config.yaml
num_hidden_layers: 15
hidden_size: 96
num_attention_heads: 3
num_key_value_heads: 3
head_dim: 32
intermediate_size: 384
vocab_size: 2048
hidden_act: "gelu"
norm: "layernorm"
norm_place: "pre"
norm_eps: 1e-06
positions: "learned+rope"
rope_theta: 500000.0
rope_fraction: 0.25
qk_norm: false
attn_scale: 0.177
bias: "all"
tie_word_embeddings: false
parallel_block: true
extras: ["capped logits"]
init: "uniform"
init_std_qkv: 0.0466
init_std_o: 0.0
init_std_up: 0.0466
init_std_down: 0.0
optimizer: "adam_atan2"
learning_rate: 0.00175
beta1: 0.95
beta2: 0.95
weight_decay: 0.0
lr_head: 0.00801
warmup_steps: 570
schedule: "wsd"
decay_fraction: 1.0
decay_shape: "linear"
final_lr_fraction: 0.1
batch_tokens: 16384
max_seq_len: 1024
doc_mask: true
train_tokens: 128500000
max_steps: 7844
dataset: "wikipedia_en"
Each number is 128 + 32 x the weight over its row's rms, rounded and kept within 0 to 255. Layers, rows and columns count from 0. Numbers have three digits each. The size before them is the row's rms in percent of the matrix's.

# layer 10 MLP down, 96x384, rms 0.129, rows 0-67, columns 0-95
100:190084124075111074138145138095099135157130114099145066059149087062136088118068074148159114147079131092097138135154169165138111118082100163190115170157059160174077124121115108096124101152049113069101165151123082080090139103090119110075088177126117138139152078097113104063123142107118204117
103:124187125099169111098166137095120103137175141120097168155156149231112083063103164189100086093151128100120148150105179137109178114120115111129050119093096120073169094084154101153113186143126120172148093143144124154090084077082119081140148108074160148174158114117081103098100119170133086152
098:111134183184086136141124141109095147116156162137106097143172148148102142123119166165115099069072146149115158163122060000205127127136149166151174148118142151189116159140149132164121104141140170074232086152135086119068109123067090164095111116138148122101111139130182082104119161119160135167
106:143123162166156121122130169125092132111098098079150145131179148140045110096185157126138014147136141129116129135116104094141123151135202163064137163167122126106147158157172176105180104211118125114127101153126124161124114099158114179113109137117144120124119096115088155095100149167107151160
104:127102195158133119143167113084120125126082131108210179163182132152137143111110105101112118137136094138102092121154108144110133103110129101159105167180122114148147109181127151171131126101107111118099160130147114121211113117172087131140117093152163165179119098152165193132154159127101142147
096:088101136119135084157149104116153143124113143145139087131106112192111117166172169136105114124105070204136170199166131142133074130168119074104053124125134190086178161125140129176148149044155142135186141166044131144151158129102212171164133067088134113138189115113113174123113115149124131082
096:127111125078174165161114115109106148106117031099069153101136111169138163135152158132160132131116056152183131162168119149141119146152150134085084091165123109062084095110098111105127124098092125116064125115125130141094131073052168155137147129094130132169074148097123135129082167156172125146
101:143123118122132146126124148108141136111103195111112081168134176148087096136099089180079144163098148088148126077141173108133168146110095104095112080116149116103066066162143114093076161111090103158147140103160171147163123087129036227152113146188110137121181106120083125133144138113084184080
092:102100158109151136209087075117170154159135086089113082176184175218128159121083091091123163140154126154158151078157135104110116110089128140080150162106112169118135104055109081156167120084116177103205077082069122114074142071130159055090079149121109098085130137092100088117153133113114139135
102:156122183208188096145090075145145189122174142118115137124137163110082128134169179140116124132073134148161137087086091106150159112174104135133177207120129129155133089158130137165154136181140160082098096161146204120135142123108129105135109158123149168101136130148137141106140148139070129115
094:147149108153172099149164118161113080075084115147050068103129149128180066088119107100145138149128132165144201186172139146119163124102147121106123154036162178134120077131169149148117147121073133139143139106102129208219181046090122192152104069091154167097168173152099106140191152167057137089
102:094101163099146092144102093164182141132125126131124078132122122123178120088128072160163094168122107142118093110096122122164169104114115135100127137152102136153148071096116132065141118167117113176128143144130130088095140128088161150176141230093139155126103123060042125165090085119181140177
091:160073150161169165169128138107173081120100102190101094105127184128096140144133092045136123142186127116088170044081100115175152119147105107156105165191127124070137134111133132141117129125223111178138083105125174141160159130137161113059171119141099129121110184109103149129109184113131154106
100:116117121074115109063164120117108170156081115170140134160129156110133180145119158145129109110101132126125128109129139126116147089114156108125109110109155130072125093173180176079111118149195127093124123103086125165094116120129125071090129160177119076134133183073138136142158102101192112184
095:111143159097069172087135076141034107120122131136145152131132119155115108141173129137152076095134129096138154140130115144100141076112067147154182152146146093091196138076124140095133139123164134073067125142180179115061086113104172089110151146149154080131087159130116147081161077095084144034
144:144136146090160083168134158151169161131160094181143109161092095108163168150144170105140100131177152053118110115110100169136097127154119167151094099203088101137111138137189172168145147156163179115172140148160188128146100194134148124165155116105119108105167126176129154107101119136155133131
089:107117144140126106122143143115164140098121136127152139112105101118090144132145132100104143152099127136167101199146084053096096140129119173200134089095108145080182106112172170116119071163122118077137109088090141165168142121124109148107148202142085145089151069151101133108113123101151126138
100:136179105068130133093095091094048132129098115125167131142086118186131182099114138114151147113119103153115147104151112178077142066111122154102108142115155065117123203163126127156077161099144138175130153128124109122120124184095140147121149126158162129149124170143122169114112111131138158191
102:171124126124139159172146142212139160079133130151160127099141178099078123141146180185080092129103116131136118176134151150155168180123165100112100089110108128154104159099158151121132091111187147173049115143126114080080115116115099140176090095152101158152087205134061144113145116164117127146
101:109128129143141132152129120090098124126106133076135171090101169038152179099110153116167173123062166116117105085127069111074096127092115180080153174160110075101037113192097137189120173132145107141095214087137149116117116096116064064114099109065106109132152095096097134165119128103154121149
106:111094106143164158076094117093134192136178110112149177144107158148072156141110187158065092131171133110186103154068142098107200155162114095150087184138098084109186179113157111151074123140198114086174164122169122099153115133141134141171121145127141112173102145091096184093082114112129140164
096:108117095113094160070140120136118094118075138094134165055107015158170105156112123159081130105112090117076100141115143196168124184154124107177138132167142087071124096141128087133127158094144139124090127086110059141142158187144076091139132122140093139041146134095142127116169161201091158215
099:132141087156111148109100122149173092134155168097143126141117124129120128125090123104128095168115118101133101087108159131154063095118136134161134145118082067121127097141147152123092159187160125161029139139183177091114117148191145121143123078164146153149137111134120142105087143172126173056
094:135110108071170138163164149108172064105152121120128156159085112166112150127143159128072135143036154145148142113095180166133180159117072142077147158156106132106130179125130110107094122126159145167129115087072089177127130127091114085155162141060080151092109163132141142109149106104139110105
097:112143129092085143118103108118157149129106185144138126118106115134178126119112158080135152131097154091143173129092111139128161099123081166148123132120103125183127119126112134131089144117106161097115157088090129087187161155164117183148146130138116150136130132145108150136134156147148116201
083:094102080067120131197181109154130117102158103175141104091110097131144117087132091168098139136176179068115090100080081167118133137126093167076166101112155162126098114137111133163133165137147095129107098146081122117116096098105113093101152043082111149160155124133105155171100141143077071166
101:137094079122115110127103064135137181070137161165064121103133097128120084149107139129190082101148149157092100134163137104106068162132138147143050082083042131053126097152103089110048141121073103073173127154099144096155152069099160078129132165098122116146134138114123052096191128132149140090
091:144107148143137158142109138107151098160150160180182098134163107119018132163140133113120179155130139130157088214125131118101121119103161087186114095173181091147107096100148162121060167186097089110111093099176158129104120109112115125138179138121176107123077162134137113114135154140181115157
091:106095129106127125159140123154195097152133106153112156114144145087112161124189150096126159149160127136143125120124145117103103131184149142122149126038104182144155138106165196037166073129070090102067100137082120138107123158211157130111149141121128094134134130103129130092138067096126135130
101:150072094192135096143135138152120089143157072110140107085104093145168117140103085178086122182122098189190116068104084096162140141112139181124183088168105089132098165155089145107110126113069145166143133111071121146105089105090116103079114055091112148109153182178106121151158137148164091158
101:091159087096138175150105084113123148167143126099123147132116091135117148203100065111119152127161163167087112157186164146086132147130131112136143132153128169147131125123145071129104061137117151147111105157154133120121131129107138131132065114111160078177154080166177102102152098133127142116
094:137137111096066126155131153076160104110089136129094093159120159126116087082132101135119191070070109120168144163145185098146095091142148123136097113093115179059005181121120135098096130149132111057175116138141109070165173131079094095184145123159143075117119090097134167167137184064174187080
096:133166151102070128139173111151104191135134112083152142139096132100087117112156145152161121166088133118131078088144171123097121133094111161082146118183227178138117155130155034140143138122109146111150111186153094103134079113103092152146155091117110111159146113116151121170122146126119182143
096:157156148124135138120139082224118185132144154175134123099153164128122092118152114176149158062116145165161143127144144143144139160112190112156117120135118214156114159147099103145103097139126114154098214167091124102118160113135080107158132107148135139110121096109154120142092117097131072122
094:103170138157145137082123118129160152154144145179134114104106137157102146114090107188050059119146148143162148135121083124153151097209138125123092128198069133143128133115141099189082037153102137084124098122139107186179100113157183165166100083145139164141110177162129173118141139095158143178
098:137118151146142116141159144097103082128106143112119127197095112063136111220126141137115168124082168134035178075099098164134152090149174079117180166095170123146045098141082091145092062153112146127120089118135126091099165132094098168125145155071120106152125131091156131129109173081094142092
105:110142105208107150144068069184122085175110105138115140180170072148121157182104132142124197183115128170120122130085148093130109146131146125130104096147159072180144168121177107123174109058149073081108121097127159076101126137048087147110107121158158092176076164136135138103155119154143157167
095:072096140133105078110113123106155133160076096145107115111104138108160099147093075102164078152095171161055095077130093086156083150110173108170139092106205144109135207105143105141157121077088082101108075163178103096107124143128190144129134068135100147141134081104117112085185128147090185064
089:088166128131118129189069169161078140126152122122123144042196100131098173101102091140168098140115063135127136128156096152128139124116116177100108062088095088132117120096125161072103171124121106095146108068133109154138128073096083102092142095170181151150163132129157151126143136153134163107
091:162089103089118145101089116156103130132167148156147145116113131106207167139129125147202139145086139134124117133108114139116122102123162073082142120140121101170162106138116060122137098128109152107079196128118140167055160105131138076092143078095148113139121139142097111107148143171126090097
108:135147188121144089137086170130073203105147147112142119144145131074141146156114108170091172084142109065162130145141111109181117131093102158110177113204146182140108139128120117124197195073169093182165128147106080137162155157172208152099103185105139085098111070117093114122119153125087139181
101:136185097187129127111180092148117142199103140202066182125114097109115051134138132157118118187141102154153117155123117146112143126080018152150088101098053109147109167118110159138121108130176165067105171154101107117165069169152170041160145053157172099135175153141105145153100138126099094122
099:079103082130140128123147138109153120092141119086108096119117135122133175112130109197134114123134142182200150118116059087110073134135174125077093053096165183165105156127085109179161101083119118123168112136152129159143115139151180119160105170181163157150083114175113131142159117096126107104
106:157134125195147150126154073155136109094144144087114167081203116170186116096096139189090149107155115182113108131069098104180094100147188067070149163085094202147153158132136089103132133117211162152104123090096133124118073121124170112147085167092167111113160085105162092162173126145138145149
089:123085150139158134119148173084103129035111100126137071085130191122096112124178189103104144114098085136150112155164125158111063136089191067091150178141138130111148159105171112170097139037123062156117107108094173111105142101067148134149136131177134162126161157160169168085127132161149189123
098:136154139160114127093132135108160125128130099064115158100156158184136118168165118184144187149168103152159165072159110100119124142148148122153098113121171099154171085133171086107141061168115156105169105142166140125072112125123083130161065121148121120166120106159149168174173083146189113161
101:159102182095153087135101127145179148147166150101139158162129154177140172134142126168116187092140166120196113145117108131158140113154103087137117134104177184165141087086080138105095081102080168117102149101102159094109180124208140135072142136095148119051215094071177100189160094122145137180
101:182106168120164099147160134118173172085124118168177142140130070107158186081140120114133141153116105137162115115166138133113079130130150179133163180173189126077161157165148128159133160189170119160121103123112149156090082138179166157128205110114183138156066118144130119139134180184133158118
100:093138143143143109110127108120111126138116154172129145136110132115094158194150114188188116100153181120086064117136120118149172146129079140069173085163152132158105185105135141144099117109160124141144095153158108160087087120171123148089137113117178107225096109099187153154088111126162093113
089:115081086136162101166121161170215157114172138132164155150155193111105165123159132162186111148176163177123174133079149142182159103171093174104138113116117152117130098088116138145085154111109092144141132161148121122135197094124129148123079104197131165141156167131089128171112107158182171130
100:117075133054092138142125082171126038165116104133097121126176082071134100196161177104087111043177119117140175142137182140085132112096131114135139130101168127109144113169151184149103115104150126134093121163102155138139152138133173109164123113142136130030064121136130156109102089114111122133
091:178129152069140144117129182159085114151117144149105127073142110162138122120127107130124142115101090137146170149173166120085142151132036063133123155148128125156055127076092130112138082158126153134116173159059176112106191146052129146117094139108105106131117134143119104144138095126094114110
095:148147096162165143119101138110081118123170095140130107096149128151138095098096149130137159152142162161079134158187132091113177138147091152208126166131082064048165170134109103157063137134072124155105135098131061077120162099150167130110159145118138162121150098162125136158131124076168102053
097:156130137091120121108176118161055146182123187128119152188094115146130101125165134071173117069168075125072147141100153130139210119104120133128176128119140112089202110109154084148134163192088142171135092108137177104113114184110141128145136120103058112076068123209136150155094105092113140131
100:110109153089143143132144060102087114144113144134148126073104188112098133037183122090192114092131128118150092037181170148163131108124129094128146137121105149145134119163147122171169130107172171126180150184115140159164180156158157148093118161160155143125138115133164149111089168142148110096
099:156180110135108106038137125161131179101164083130175118162094189145170074158157160117123119113107112111076149138104164092062125097097178156088146093032041147165185160108047148157149177172195184135085179112231080175212118152067109147110086190165160092132101103142166139100138135157153122156
101:071142103076084103125138164093088069131150156168132170128087108120113030159116106119123116097114169095142212112144162158153141092123119110066117186150136130129098153091171155134116131139143085146105134158084126159058147118154122201051107183152106171142142173180128135197167109117116110083
110:174181186108161164164141127150089159154116190131109126196117150122151121111171185078145116066152120118127113064117175121110122181136110147138131115127154126113064145201163086143159100084117167129109136112137122157164146193212148151108135129135137071161103172164146127081067115156127114087
119:139157105137107199117107202156096132113130155102098135122052091155097125099076136154099225107198116094148145170152176140168103145153129134190107177138219112124130070194086170080155116158062146142133121137173136130157161114148047139115141163140143116100101135100118074120115135142082052034
091:138127161149112147194121162125168183084092176067110123189160118100142138166091130115111130178088166102140129131144175140117084131118136102135123101144132117163108063148144191067148129157052167151172114108092118163152127134125140131112159187132108151115118100096139130180081080117109130081
098:152112118145125157068132129137118103135108148147149190185124144134167110135055147111089112106112080104116131108127145205167154091157147174095172117111133118129090133150101114113146194158146168165081077140086124189152130158147055146146118150144093125129154143132177066105107127129137077162
107:135115117180123115121130188118145110069166104115152136052129138151109091102113152108063051112145129081149113128100121115135103144161119123163141156131113100152151165086112151152145077162188130131129141123105119103123096061168092201121112068115125157155174158151168146142079102054132153161
100:099189087136098105146102171098192150103171098084112107170137124150179152204138063123099103132147145051143092141062087155105055159184084072089119120141114124115122167110063155123139123143101092088118129202115130094130114112126137113132086175170117097123140125152079090162121174076114168132
092:084124144161153145154107056081103131117131133136092191115133117132186094104097085107095123096099117122166092166123100079101136181114086097119163076159126162075140135138075118123116091123108147117166108092119067057158082162068156144114146176132104108141090123063174153103147127109109098126
108:177123060125142112130132093164120130115125086121142171092147134134121147034088124124151115197219147157145141141118177155109093081111174169134142150128092140065117159117141074206110158149195149141122132134137105125153191120170150044074140167141166171076098143149152116106160178143164102129
101:121119174154112108112080081111115114176081205138191127147129122184118112095178119125126114141159110134069111123155089165124208126136133183129155132154121127154127199134133166151193179097135168101073078111121090111038059148119090088165065096141145146092179078098118137160161108093129200159
101:150139132177076131059074085118161130131139103149070117177109121141148169120155123127090167141129119170148092055150156095112108156091126116136124097104156077106107050178115127156103102125093118111158101085114151143136147037056164074076116093169092101114143147184125110131112147101146056067
098:122158131151097132131163169117112076091147174116152165107124147106116160123129104067122125240097122130123154139136121150152156147150123125156137118090094082157153070107138167073141180134150138095192066134088108120107172117117082162127141123128129153090077112143133131105143088158109157103